Each number is 50 + 12 x the weight over its row's rms, rounded and kept within 0 to 99. Layers, rows and columns count from 0. The size before them is the row's rms in percent of the matrix's.

# v: layer 4 attention value, 128x128, rms 0.0448, rows 8-60, columns 0-63
# o: layer 4 attention output (transposed), 128x128, rms 0.0448, rows 8-59, columns 0-63
v8 092:54 40 39 56 80 53 51 58 32 58 57 50 69 43 47 50 46 59 59 43 49 48 60 52 33 49 26 45 44 54 63 60 64 20 65 57 33 57 39 53 46 62 52 60 60 24 68 19 50 34 51 36 53 60 44 53 33 69 57 53 60 38 28 38
o8 091:46 47 22 00 31 53 60 42 26 56 39 42 45 39 34 45 70 67 57 53 54 47 54 54 45 54 46 25 44 41 58 56 50 50 42 49 51 44 42 55 49 44 42 33 53 60 47 43 72 72 37 47 40 43 70 47 56 59 53 40 33 48 34 48
v9 106:60 58 58 47 36 40 50 66 58 64 53 40 30 46 80 40 51 62 49 46 44 61 39 53 39 50 62 55 34 58 50 53 51 53 39 37 46 58 52 58 55 40 44 52 46 50 14 65 54 54 51 76 42 49 61 49 54 33 33 36 66 50 57 71
o9 101:43 40 58 93 44 41 49 40 55 47 45 41 47 57 53 44 46 32 51 38 45 47 63 55 62 44 58 44 46 57 37 52 53 45 56 57 73 62 59 61 46 50 65 56 46 77 59 51 45 43 42 58 56 34 31 31 28 34 48 23 57 47 64 55
v10 105:61 47 58 68 47 50 42 42 57 64 48 59 38 55 58 41 49 26 45 48 52 53 46 48 25 41 52 61 42 43 52 53 43 46 24 50 53 56 52 49 65 72 45 60 41 46 32 74 41 56 46 42 35 54 52 64 34 69 55 62 51 48 40 24
o10 101:46 57 48 43 69 56 58 53 57 69 56 45 60 43 42 46 64 56 41 53 61 28 51 41 53 53 61 36 36 53 64 62 46 51 36 67 40 52 51 49 63 46 51 40 43 43 62 34 44 63 42 63 45 58 43 34 52 58 47 52 61 45 58 59
v11 106:49 31 57 60 61 66 55 44 50 49 65 59 60 63 46 56 53 30 54 55 35 52 83 44 41 51 38 55 72 43 53 35 43 40 40 62 52 19 50 40 52 37 57 63 45 60 24 57 47 44 58 37 89 54 31 55 44 49 56 67 51 46 67 42
o11 101:45 41 41 25 58 52 65 43 55 65 87 45 50 46 33 37 74 51 60 51 54 46 30 66 64 45 55 31 46 61 56 45 43 54 34 47 43 48 64 48 51 49 33 36 52 46 60 26 48 67 75 61 31 39 54 55 62 62 49 55 59 57 54 46
v12 128:54 45 70 45 39 63 59 59 46 36 63 57 48 77 48 64 59 54 82 46 60 43 45 56 31 56 35 52 36 38 52 34 56 48 48 56 68 47 48 44 65 64 32 61 40 54 70 67 51 39 57 47 53 51 40 57 45 49 57 45 65 51 54 44
o12 132:33 53 53 13 67 44 58 45 69 64 65 65 47 46 53 53 52 54 18 59 53 49 36 64 49 53 51 58 55 55 59 43 43 48 57 53 31 35 38 32 28 76 59 54 49 46 57 43 51 37 54 38 43 23 62 76 63 65 58 34 42 58 60 47
v13 109:30 56 40 12 45 37 36 48 60 45 54 65 36 54 60 42 52 69 55 28 44 57 40 48 45 55 53 52 50 34 61 45 62 42 65 46 70 53 38 41 52 45 63 30 51 21 52 23 78 54 55 66 22 52 63 49 50 66 47 51 63 54 50 61
o13 100:41 38 38 62 70 62 46 66 48 76 47 41 39 52 42 53 57 44 45 49 31 40 48 47 40 42 33 56 57 30 53 56 61 61 45 50 48 37 39 61 58 47 46 63 82 49 50 60 61 40 51 50 49 55 62 30 44 57 45 37 28 51 45 52
v14 107:54 30 42 81 52 60 50 58 55 45 67 57 56 48 42 43 45 15 62 57 48 37 61 48 45 44 58 57 57 40 53 49 38 54 50 56 37 42 53 59 38 64 47 48 51 56 32 40 31 45 42 34 42 49 47 62 33 62 58 63 40 48 45 46
o14 097:48 48 53 50 65 61 59 47 45 61 41 55 39 53 49 30 57 76 45 62 66 43 54 30 52 61 45 35 48 61 73 61 53 45 34 30 30 56 37 50 65 43 41 38 56 53 51 46 59 62 56 48 38 76 49 54 56 55 34 50 82 48 50 51
v15 116:45 75 55 59 56 61 64 70 29 43 52 46 56 43 36 60 44 57 37 60 68 52 38 48 68 64 31 53 49 81 51 47 63 50 60 50 42 48 51 66 46 59 48 72 43 42 80 46 59 41 50 53 62 57 41 57 56 53 64 46 29 61 32 38
o15 113:67 58 53 17 37 37 48 55 57 34 46 73 68 53 55 55 58 71 37 51 45 68 73 64 53 60 57 74 70 45 48 61 47 46 50 71 42 45 44 35 42 51 62 54 44 55 43 65 55 42 26 49 53 38 56 76 59 43 61 55 49 47 34 40
v16 092:40 51 44 43 60 57 29 34 62 53 66 53 71 40 43 56 37 47 20 70 61 38 53 48 54 39 43 47 58 34 38 59 26 40 50 54 58 62 54 57 48 20 68 29 54 42 44 41 32 65 42 36 42 53 46 59 63 57 31 54 46 47 82 34
o16 099:50 53 42 55 32 44 60 65 35 62 43 40 50 45 59 69 45 46 80 35 41 45 39 33 62 51 38 43 67 42 67 37 48 46 49 27 47 39 45 45 70 57 22 50 51 36 53 50 41 62 61 63 28 78 62 30 59 58 54 50 56 33 60 58
v17 096:75 47 53 66 65 49 50 46 51 49 34 49 45 42 73 40 59 45 50 48 35 41 52 48 52 47 63 51 53 57 53 37 47 51 52 52 38 47 40 65 50 46 45 59 59 46 31 33 48 40 48 45 30 57 51 64 48 52 67 26 64 48 40 57
o17 090:58 48 52 59 48 54 57 43 48 42 37 64 61 45 44 33 52 61 58 62 69 52 70 61 37 34 68 32 17 52 41 62 62 44 39 48 62 71 64 61 49 49 50 51 45 70 55 51 56 54 39 45 61 30 45 55 45 47 44 36 54 54 37 55
v18 068:58 57 55 39 20 35 46 26 54 55 35 65 52 59 49 65 52 46 66 40 37 41 53 62 47 43 52 27 54 37 41 44 83 51 46 68 66 64 42 51 52 42 43 62 76 56 47 47 52 41 52 52 63 43 54 43 47 40 57 60 61 81 63 65
o18 084:45 39 58 73 52 66 50 46 53 34 40 44 44 52 46 52 36 54 30 53 52 62 49 62 44 59 48 65 44 54 47 55 53 54 52 14 38 49 41 32 38 44 55 58 53 22 56 55 49 47 59 59 55 56 39 63 50 70 49 48 39 36 55 55
v19 108:44 42 41 47 52 55 36 56 40 62 51 37 68 28 40 56 41 55 51 65 67 54 54 55 66 50 54 42 51 52 50 65 43 37 63 44 36 61 46 58 62 57 37 69 64 62 59 44 35 38 53 40 43 47 53 48 49 44 59 44 64 36 45 31
o19 105:55 56 41 00 34 43 29 58 38 50 47 48 48 57 49 52 55 46 69 54 54 53 47 37 52 22 44 50 47 41 68 55 34 50 53 44 55 54 38 40 74 44 55 46 45 47 36 48 53 61 22 41 64 67 55 44 60 51 55 52 35 47 32 63
v20 112:43 61 41 41 67 56 58 60 26 42 43 43 62 34 38 59 63 57 31 45 47 43 53 41 66 50 30 53 58 72 58 42 64 42 84 51 44 48 39 55 27 43 33 45 51 32 58 30 70 58 56 68 58 64 59 47 51 66 57 34 44 48 42 61
o20 102:55 53 33 35 51 51 58 44 51 42 45 62 48 51 56 54 48 64 54 47 42 66 61 60 51 59 41 41 55 31 48 69 68 51 47 56 63 47 56 61 36 50 45 49 65 55 54 64 63 50 73 43 43 43 52 62 47 54 47 39 38 47 26 47
v21 099:56 48 57 48 44 54 31 28 65 57 51 34 61 53 54 57 64 61 70 64 51 50 53 56 64 58 46 52 53 53 44 49 57 63 53 54 44 48 52 72 35 26 33 79 40 59 33 68 49 49 61 48 48 57 42 65 66 39 57 29 57 57 74 46
o21 103:48 50 39 38 60 47 47 55 54 64 58 55 61 55 50 57 36 43 43 37 56 63 42 87 63 32 54 43 37 67 48 45 59 45 49 36 58 61 43 31 62 74 55 45 50 43 67 41 39 43 61 51 61 21 37 52 60 52 66 35 58 36 37 57
v22 095:35 50 52 38 28 59 44 50 47 47 47 46 54 52 32 34 55 49 48 67 62 62 45 51 45 46 61 43 34 54 20 44 37 38 56 45 58 54 53 43 58 37 56 59 60 64 67 72 64 64 66 73 60 41 45 39 47 62 75 66 45 32 67 24
o22 088:47 51 46 35 51 66 44 59 56 57 61 42 49 51 60 51 45 21 63 35 43 56 37 69 37 26 52 69 48 56 48 62 27 64 42 61 52 53 68 29 59 37 51 25 34 51 41 42 43 60 50 44 43 71 36 36 39 63 46 72 43 46 66 68
v23 111:44 55 46 39 61 47 48 62 52 31 37 71 46 54 50 49 31 55 39 41 48 58 54 50 50 53 44 54 60 55 63 36 68 29 70 51 63 61 35 51 48 60 62 40 51 18 78 30 72 43 51 32 30 58 47 38 48 64 48 47 39 71 35 32
o23 105:50 51 49 48 44 65 53 64 44 72 32 67 68 50 39 48 71 74 39 50 44 61 67 56 47 67 36 41 72 40 65 55 64 52 56 58 44 27 32 60 52 50 50 56 70 57 33 57 67 41 30 51 39 62 57 21 42 52 41 46 35 58 41 49
v24 090:55 34 55 55 74 51 47 49 52 41 70 50 43 59 56 49 39 39 27 55 69 56 56 46 61 54 43 75 60 53 61 55 12 46 34 40 38 46 63 45 40 43 60 28 27 46 49 61 35 44 45 32 55 65 47 52 40 47 30 68 24 44 61 27
o24 098:40 52 43 38 45 29 59 58 44 68 58 52 59 45 51 51 74 52 75 34 50 34 44 56 59 59 52 25 59 47 63 40 53 39 58 73 52 40 53 59 41 56 28 42 41 69 52 36 41 57 46 56 31 46 64 43 55 41 46 50 69 58 54 48
v25 106:37 39 43 46 67 37 42 48 39 58 51 52 52 44 27 56 56 45 41 32 44 50 55 46 49 57 49 52 62 54 50 49 34 40 61 45 51 47 52 29 34 29 47 27 39 39 45 40 33 51 51 44 59 51 56 57 48 57 42 53 65 17 59 58
o25 103:52 36 31 46 56 51 47 49 45 61 73 35 44 46 38 54 55 34 73 58 47 27 43 26 57 44 54 41 38 42 55 47 54 60 36 55 54 55 71 69 56 44 39 47 77 47 51 48 51 70 72 56 36 68 73 51 36 48 36 58 46 64 51 44
v26 110:47 48 49 54 51 51 40 71 42 53 54 46 33 55 18 58 45 63 48 47 70 38 26 50 37 55 63 46 40 49 54 44 58 51 72 58 42 47 47 45 66 60 55 48 46 41 93 33 51 32 46 55 34 54 65 70 28 42 55 41 31 46 44 49
o26 100:64 44 55 23 50 52 56 54 62 61 52 50 61 53 57 58 59 50 31 75 47 47 66 43 31 51 58 46 56 47 62 48 55 39 34 41 34 48 23 48 31 65 57 52 54 45 51 39 56 44 29 38 50 44 67 77 38 58 40 39 41 59 44 41
v27 096:32 59 40 47 37 41 36 31 58 51 55 47 68 48 37 45 39 36 25 62 63 53 39 44 45 33 48 51 70 30 40 60 33 48 36 44 61 70 57 52 24 36 68 26 46 58 36 40 46 77 44 50 51 59 44 72 71 60 36 56 41 38 71 50
o27 101:65 50 42 72 53 41 54 62 39 50 44 43 45 46 64 65 35 56 65 37 38 36 45 27 54 59 44 53 59 45 63 46 51 48 49 50 45 42 58 49 75 40 31 56 47 39 57 56 40 54 70 65 40 90 48 27 51 50 55 57 61 40 63 50
v28 087:64 39 51 48 42 53 39 48 38 66 41 53 54 44 37 64 63 48 54 40 52 59 30 47 38 45 29 44 23 52 51 63 80 54 52 44 56 57 55 39 51 55 34 60 38 36 64 70 68 56 56 69 50 64 51 49 40 64 50 42 48 33 40 38
o28 083:40 44 25 13 69 44 48 48 45 69 42 42 56 54 57 56 63 51 37 58 57 42 38 55 47 53 54 48 48 39 46 47 61 47 44 76 49 43 54 55 42 54 56 47 49 35 56 46 51 71 58 51 65 37 41 56 44 62 65 55 39 44 43 52
v29 106:48 53 57 41 61 41 34 52 36 35 52 39 68 49 53 48 52 67 53 51 68 39 40 42 57 55 51 52 50 51 32 36 54 38 52 47 68 51 51 53 55 38 43 51 58 60 38 30 61 61 45 53 32 48 39 80 70 56 59 28 78 52 66 53
o29 104:60 61 21 30 29 44 48 55 52 67 48 62 53 46 61 65 35 51 63 44 46 67 47 49 53 30 43 47 40 40 59 59 53 56 52 30 48 49 45 26 68 59 52 60 48 54 60 45 65 51 61 50 57 45 66 57 51 42 52 30 41 39 59 66
v30 100:53 41 39 44 44 50 37 41 62 63 41 55 28 71 42 57 51 27 65 58 51 33 52 62 66 48 50 54 50 48 71 42 45 79 38 55 54 41 58 51 33 32 37 39 52 62 66 67 56 47 55 59 55 36 52 33 48 56 34 49 61 68 58 62
o30 096:40 44 68 65 67 74 49 43 55 48 40 53 58 48 49 25 51 31 27 58 79 41 53 63 33 36 60 16 39 46 39 38 79 35 54 46 54 46 45 59 39 55 44 58 55 41 54 51 36 54 41 63 48 62 48 52 27 54 49 41 63 50 53 49
v31 101:56 39 43 59 76 60 68 53 25 40 37 48 75 52 44 53 48 35 61 63 57 38 76 56 61 52 23 48 45 59 51 41 47 30 62 54 41 39 47 56 50 62 46 47 51 49 61 51 46 36 54 27 65 56 46 27 48 58 56 47 48 57 27 34
o31 096:54 65 37 08 44 56 32 41 42 35 47 57 43 44 37 32 73 69 62 59 60 63 49 50 50 57 39 38 48 51 54 54 58 52 50 47 49 39 40 54 40 45 38 43 54 53 24 57 63 65 39 36 47 53 60 68 68 59 44 58 41 52 40 49
v32 081:46 44 54 35 55 38 33 52 43 57 56 52 34 36 33 56 36 60 18 42 49 36 29 49 55 61 65 42 42 61 53 29 65 38 65 51 47 46 48 55 51 43 58 40 55 39 49 22 55 34 45 53 42 48 72 61 37 56 33 49 41 73 62 42
o32 091:28 57 54 59 04 59 59 65 48 62 42 46 58 60 50 77 60 40 57 48 51 57 65 46 49 53 46 50 74 46 48 56 45 52 58 14 52 53 16 51 37 53 42 44 58 48 42 30 49 59 34 62 32 57 61 43 52 50 34 32 35 45 32 56
v33 106:77 53 46 53 30 75 42 41 69 41 33 53 56 59 66 35 59 41 69 55 30 49 47 47 28 33 72 45 42 39 44 43 66 38 30 61 47 56 60 62 55 49 60 58 66 41 57 68 49 54 57 67 42 56 46 38 30 64 51 42 41 50 46 33
o33 102:38 43 63 48 64 69 62 60 40 64 32 51 65 33 59 43 53 56 50 42 64 42 48 78 39 56 51 22 44 58 46 54 50 38 36 55 52 55 60 42 50 40 47 42 32 40 66 36 39 60 64 39 55 32 35 27 56 65 61 54 45 28 62 55
v34 095:32 53 31 40 57 62 47 72 43 51 44 55 58 43 66 44 63 56 49 54 67 41 54 51 62 54 36 46 54 53 50 45 41 48 78 53 40 26 43 62 41 35 43 25 58 32 55 18 53 68 50 72 43 60 61 46 52 79 62 30 43 56 45 52
o34 093:57 56 34 42 55 58 56 50 43 40 32 56 45 47 57 42 48 56 54 47 42 62 49 42 52 52 36 42 63 29 39 61 74 43 45 44 56 49 39 58 44 61 47 58 57 62 46 77 68 39 61 44 44 47 62 60 54 68 49 32 41 53 44 64
v35 105:42 75 45 52 41 43 65 74 49 51 52 50 50 41 41 55 48 67 41 49 70 53 55 50 67 36 16 50 54 52 44 58 54 69 55 37 59 54 57 52 29 67 40 47 55 61 49 49 30 72 42 49 39 45 64 37 61 47 58 57 33 61 39 67
o35 104:57 53 70 58 45 39 45 38 59 21 35 50 50 48 66 58 30 47 56 46 33 67 50 53 59 67 41 84 63 41 38 77 46 58 72 66 55 55 47 37 43 51 48 50 44 49 51 60 52 24 43 66 44 66 44 61 51 36 58 66 54 43 42 41
v36 091:59 32 44 49 51 44 50 74 62 54 50 52 34 31 70 53 42 56 51 52 62 51 68 51 71 51 46 54 58 65 71 59 48 55 46 43 32 47 46 56 21 50 44 51 41 57 34 41 51 48 49 39 57 40 48 25 54 43 28 45 33 52 55 58
o36 090:40 56 66 81 32 46 40 42 53 37 36 45 42 67 53 42 54 44 55 47 52 68 49 36 59 44 42 29 64 54 45 44 62 45 71 51 58 52 44 71 48 51 57 62 59 78 34 56 41 41 28 53 40 57 47 42 33 24 35 32 63 55 23 50
v37 108:39 46 43 70 35 36 69 54 62 65 61 58 45 30 38 47 32 34 47 59 49 70 59 58 57 36 40 57 57 39 74 63 36 66 39 45 41 66 44 49 60 68 49 43 41 62 40 55 23 36 45 20 61 49 58 41 41 36 53 71 41 64 46 64
o37 104:59 51 75 69 58 36 43 32 61 25 54 41 47 67 27 30 45 55 50 58 45 51 63 28 56 53 52 72 52 57 58 55 46 60 54 57 49 41 48 55 43 35 48 54 48 57 48 46 37 51 06 68 48 89 32 43 47 51 41 61 58 64 46 40
v38 104:50 45 54 49 56 49 56 52 40 50 48 57 41 45 44 47 58 69 70 56 56 49 49 60 60 65 58 37 34 65 66 42 55 40 84 50 36 46 49 54 70 62 42 79 60 37 76 36 66 39 52 54 28 43 65 31 37 56 70 38 56 53 30 43
o38 101:43 64 48 22 48 71 42 57 48 57 44 57 46 44 41 53 56 40 38 72 56 60 53 45 41 32 43 50 42 43 38 62 47 59 50 37 60 52 26 50 41 56 62 42 64 49 30 48 52 59 30 25 66 41 62 63 57 52 44 46 18 52 23 58
v39 101:45 74 63 39 41 53 61 46 63 30 61 61 33 76 54 46 59 68 52 40 48 50 33 47 42 61 52 58 51 48 53 41 54 45 52 53 79 54 48 45 46 62 71 50 34 27 58 47 84 61 55 59 43 47 47 47 58 45 41 56 37 65 55 59
o39 099:43 45 61 75 65 52 62 62 61 62 59 64 45 46 56 73 47 51 19 41 32 56 49 51 61 74 39 68 73 53 47 43 53 46 66 45 38 39 34 45 39 66 55 59 71 45 52 49 46 20 67 44 36 41 47 57 53 51 50 40 44 54 54 33
v40 067:55 52 59 60 42 37 53 46 49 54 46 49 45 25 29 70 44 46 51 64 36 33 59 63 66 45 60 34 38 53 48 51 65 56 56 63 46 60 39 60 79 57 58 64 77 62 60 50 58 29 52 28 69 41 61 47 62 19 46 45 46 72 61 39
o40 076:45 52 70 58 26 58 42 44 58 31 51 48 50 68 46 54 39 46 48 49 53 76 58 49 40 46 53 68 48 59 49 48 34 51 48 02 53 52 30 36 48 55 51 48 45 30 42 48 49 55 28 44 50 66 34 52 54 55 49 58 40 35 31 51
v41 102:30 49 36 39 39 52 51 44 41 57 43 32 78 40 49 55 69 57 40 40 49 54 66 54 52 43 30 46 54 51 40 79 57 49 61 43 59 58 55 46 18 42 31 54 42 52 48 76 51 52 53 57 53 48 51 36 57 37 27 50 45 26 45 57
o41 091:56 38 18 47 55 38 31 51 39 49 59 37 28 56 63 57 24 42 60 35 41 48 30 69 59 59 39 59 46 34 49 47 45 49 47 58 65 54 62 51 63 47 40 43 59 44 52 56 45 57 95 48 69 49 43 42 34 46 62 59 43 50 48 54
v42 091:48 59 59 47 34 53 67 49 48 42 49 53 62 42 77 37 54 22 37 31 21 63 54 46 43 46 46 58 54 49 32 40 52 41 50 42 53 47 53 58 45 53 47 57 68 52 22 46 88 60 53 63 49 46 31 59 49 60 67 56 63 45 45 35
o42 078:37 47 40 53 44 39 48 61 48 39 56 55 56 58 56 50 59 61 58 39 49 73 52 65 58 51 59 61 49 46 41 70 37 48 44 50 68 58 77 38 57 19 60 47 44 75 43 61 58 58 61 63 68 46 27 14 65 59 44 44 44 53 58 65
v43 108:55 30 44 54 75 39 48 47 48 55 39 48 57 40 57 41 58 55 77 45 45 55 51 56 51 57 58 43 44 51 54 58 55 52 66 50 30 42 46 46 67 51 39 56 59 44 62 32 40 32 54 40 22 54 60 66 43 58 64 27 61 36 36 52
o43 103:56 54 24 28 53 56 45 47 40 62 44 50 52 40 35 38 51 50 47 70 57 50 51 49 36 31 53 39 15 52 42 62 56 55 20 37 48 57 54 59 53 44 48 46 59 48 50 43 60 66 35 41 74 30 67 48 35 52 38 45 27 53 37 57
v44 098:36 69 49 29 31 58 40 27 50 65 55 54 71 57 32 62 49 46 38 58 56 49 44 45 47 49 31 51 74 39 43 48 55 60 45 49 65 57 57 44 30 29 42 44 53 62 62 49 49 70 54 66 58 55 36 72 64 61 61 62 63 49 64 54
o44 101:52 46 47 34 56 44 66 57 50 48 55 43 57 39 62 65 39 54 45 38 45 40 41 66 51 43 46 57 57 41 61 45 46 56 54 71 46 42 65 37 67 51 41 51 39 29 65 61 44 48 74 66 37 53 47 49 55 62 72 57 51 37 51 48
v45 073:55 53 51 52 47 55 36 32 60 45 58 44 62 63 25 57 45 44 41 44 62 41 25 36 49 58 48 66 67 43 39 49 45 57 41 45 67 48 61 51 18 34 53 42 27 63 65 56 42 61 45 47 53 69 38 76 49 56 61 45 48 58 64 40
o45 079:62 46 39 39 62 27 63 61 56 63 58 64 68 36 71 64 49 68 46 54 59 32 50 55 62 59 55 48 50 48 73 46 63 44 44 68 33 47 61 41 67 52 37 57 50 30 72 40 48 51 73 64 38 68 62 60 53 46 60 59 68 50 62 43
v46 088:65 66 63 52 50 51 78 67 55 41 43 39 50 42 32 58 40 66 46 59 33 49 51 54 52 36 53 56 49 66 56 35 48 42 63 46 33 64 42 60 51 63 48 68 66 42 59 42 60 36 50 44 57 47 45 22 53 45 45 50 26 60 40 52
o46 084:43 51 85 57 43 40 48 49 59 25 52 49 57 46 52 67 51 54 59 46 47 71 71 64 45 61 53 48 66 61 51 54 36 49 67 56 67 57 43 53 34 54 60 51 48 69 37 55 36 32 31 38 42 44 33 49 67 38 56 54 51 52 43 26
v47 101:67 56 55 61 79 59 37 67 30 33 37 24 48 56 22 50 47 59 36 53 47 34 56 47 36 45 48 42 30 68 36 44 50 27 45 46 55 67 52 46 51 57 31 51 60 72 65 67 36 47 47 41 56 47 54 51 55 52 40 32 75 48 59 43
o47 091:55 68 56 45 25 64 46 28 68 55 54 58 59 48 53 59 36 32 57 52 70 53 51 35 28 45 65 31 45 68 62 55 44 48 66 46 62 62 45 54 52 58 57 30 32 42 51 35 48 48 49 37 35 54 60 53 48 37 63 65 65 36 62 45
v48 116:43 36 42 41 57 73 52 42 52 67 54 75 47 51 81 55 71 42 29 61 39 49 81 55 58 53 29 58 67 50 54 51 45 68 67 53 42 30 52 63 54 33 46 44 51 14 39 56 44 56 61 59 57 56 68 39 57 61 53 68 43 50 44 37
o48 108:50 54 46 48 66 67 60 47 44 49 56 55 53 49 37 26 68 44 59 35 49 50 45 76 64 52 54 36 49 32 35 48 55 40 37 64 52 50 44 63 58 66 44 36 71 56 54 72 54 47 63 55 41 16 42 45 57 72 57 54 53 55 40 64
v49 109:54 39 44 58 50 56 51 48 32 39 37 46 73 36 39 67 46 27 39 64 49 39 58 49 79 47 47 64 67 51 60 43 51 48 45 60 39 32 50 66 32 41 49 58 48 76 40 49 46 41 51 24 71 53 42 46 72 58 46 51 39 66 48 35
o49 104:67 66 50 28 44 51 34 60 50 46 61 78 57 63 55 40 60 73 68 44 58 82 49 58 63 41 45 39 53 37 61 52 57 42 47 28 52 58 33 41 69 51 39 65 50 42 48 49 44 60 45 47 45 74 45 71 62 45 43 43 54 48 25 49
v50 086:47 58 48 58 60 49 57 65 51 41 44 47 73 62 62 48 39 46 68 59 75 41 61 55 60 52 29 53 32 43 38 58 51 32 37 47 59 51 53 58 65 45 61 48 63 76 55 54 50 47 43 33 43 46 37 31 57 40 38 41 34 67 57 52
o50 082:58 57 39 50 30 40 23 42 41 40 37 46 43 44 59 50 28 56 59 43 44 80 39 28 52 64 36 55 53 46 46 46 59 44 57 15 43 39 21 29 47 56 49 55 28 42 40 48 54 49 50 48 52 63 51 56 55 51 56 46 55 40 80 57
v51 081:64 52 48 48 47 71 55 57 61 39 40 46 59 50 79 34 60 55 69 56 60 68 51 50 46 41 53 58 36 55 48 51 33 37 49 23 49 65 58 58 71 66 40 60 60 54 40 60 52 54 50 81 29 60 37 32 49 57 67 45 67 36 28 38
o51 095:55 47 42 34 77 36 47 49 41 50 29 55 51 38 61 36 40 49 61 53 57 35 43 56 52 38 53 35 40 44 52 57 50 45 60 98 66 48 74 55 56 39 58 50 33 79 51 62 50 50 50 34 69 35 35 34 57 46 65 56 59 53 66 65
v52 095:54 35 48 48 29 47 54 37 41 60 47 53 52 60 51 62 47 49 62 43 42 32 63 71 47 43 50 33 45 20 53 45 81 47 43 78 53 40 38 57 61 44 49 61 64 53 51 59 48 34 63 29 73 35 41 33 53 32 38 65 53 80 58 47
o52 109:53 46 50 51 40 73 43 44 53 41 65 40 41 60 39 42 72 53 40 49 47 71 50 81 43 56 50 66 49 48 54 51 41 51 31 13 32 46 32 27 50 48 46 50 56 26 50 47 60 47 36 59 49 52 46 68 50 65 48 52 39 41 48 49
v53 111:49 50 53 50 26 54 52 56 56 58 51 57 32 53 33 47 46 38 59 28 45 61 35 52 22 44 65 43 40 47 48 60 80 49 34 50 52 73 49 39 48 65 55 44 48 60 70 59 57 40 53 72 58 54 49 42 20 44 48 72 36 40 37 49
o53 110:34 28 67 58 56 48 51 49 50 56 43 33 50 63 53 51 58 54 26 58 50 33 53 56 39 71 54 63 63 61 55 50 37 51 44 72 33 43 59 56 33 25 55 42 46 44 45 44 44 63 49 53 50 45 40 43 37 52 47 69 50 55 60 37
v54 103:34 39 49 50 47 63 47 44 46 57 43 44 74 41 53 65 65 45 52 80 58 51 52 54 84 59 43 44 66 65 36 33 31 65 84 44 52 37 47 65 47 29 37 71 47 64 57 67 31 58 54 40 52 46 48 61 76 48 68 36 58 57 64 34
o54 102:71 55 43 27 57 55 45 56 60 40 54 64 57 44 51 49 29 40 65 50 54 64 52 74 62 16 57 64 39 52 57 55 51 51 41 52 63 56 57 35 77 61 46 51 56 43 43 69 48 42 50 48 57 59 48 56 59 48 64 60 57 46 33 72
v55 085:46 50 38 61 39 61 55 55 51 52 43 55 57 56 67 34 60 37 65 49 48 66 61 40 48 56 23 66 62 60 57 76 40 68 40 48 41 55 55 50 34 61 46 47 33 52 44 69 29 76 45 45 63 59 37 46 56 46 59 50 48 40 33 61
o55 097:75 46 49 52 78 42 47 36 48 41 48 53 51 48 48 22 39 69 49 46 50 37 47 56 61 55 56 48 40 53 51 45 63 48 45 98 47 47 79 66 60 40 57 59 46 61 59 65 48 40 55 49 58 47 40 52 38 37 62 67 73 64 57 40
v56 091:75 40 49 66 56 58 35 33 49 58 47 50 62 54 45 54 57 31 48 70 59 34 56 47 49 47 67 57 51 52 57 51 40 37 30 55 45 48 54 62 46 42 42 64 43 62 36 83 09 54 53 40 64 59 58 41 46 64 52 67 48 46 61 26
o56 090:45 48 50 28 58 51 55 55 48 66 52 55 62 40 54 61 65 55 68 39 66 32 39 64 62 44 47 25 43 52 65 43 42 43 51 57 50 56 50 46 63 57 41 40 30 35 68 23 38 69 61 45 36 61 51 66 63 56 57 58 65 45 58 51
v57 108:67 47 42 68 45 30 55 69 70 54 40 55 20 49 60 30 47 42 53 45 39 58 43 51 41 44 62 48 38 54 65 58 47 66 37 41 41 53 45 43 56 61 46 38 37 38 40 65 42 53 47 52 44 52 65 39 38 38 42 38 41 49 55 74
o57 110:50 46 71 99 66 51 47 31 56 40 41 48 46 57 46 34 39 49 33 57 52 52 60 28 44 59 56 49 35 56 32 49 70 47 49 45 61 55 53 75 27 43 64 56 51 62 54 47 43 35 38 56 57 58 33 40 23 46 34 42 61 64 61 43
v58 099:47 40 51 59 57 56 67 47 52 58 44 16 61 47 37 58 58 48 50 57 26 54 65 56 52 43 24 42 40 56 27 46 48 63 42 44 35 43 64 51 52 50 41 48 64 80 58 64 36 47 49 47 68 47 63 50 60 33 38 37 51 53 48 66
o58 089:52 64 59 49 53 45 40 25 56 19 65 35 43 46 44 38 28 31 62 61 53 53 48 62 33 56 60 59 44 70 28 55 44 52 48 41 61 60 62 41 42 45 31 30 39 40 50 53 46 48 66 44 68 30 41 53 62 51 64 77 54 37 50 43
v59 107:48 48 54 60 52 50 54 50 68 51 63 49 40 51 59 42 37 45 47 38 26 59 36 48 31 43 40 72 56 34 64 40 69 54 27 49 38 33 51 56 58 46 62 57 53 49 28 43 69 46 48 50 41 59 46 65 44 61 36 55 28 77 47 42
o59 101:51 44 54 57 64 50 45 48 54 68 63 43 57 64 43 35 72 64 36 58 45 63 54 58 39 49 55 33 54 40 45 52 69 48 28 50 53 56 25 54 61 59 38 57 47 53 66 35 43 53 24 71 52 41 37 34 66 51 55 34 53 54 45 41
v60 093:62 54 49 60 44 51 58 59 43 24 51 31 68 37 21 56 42 57 66 61 52 49 29 42 73 41 58 58 71 61 54 46 66 38 51 51 36 56 47 66 25 49 56 49 48 70 65 41 59 35 48 50 48 68 44 67 38 63 56 43 35 54 47 52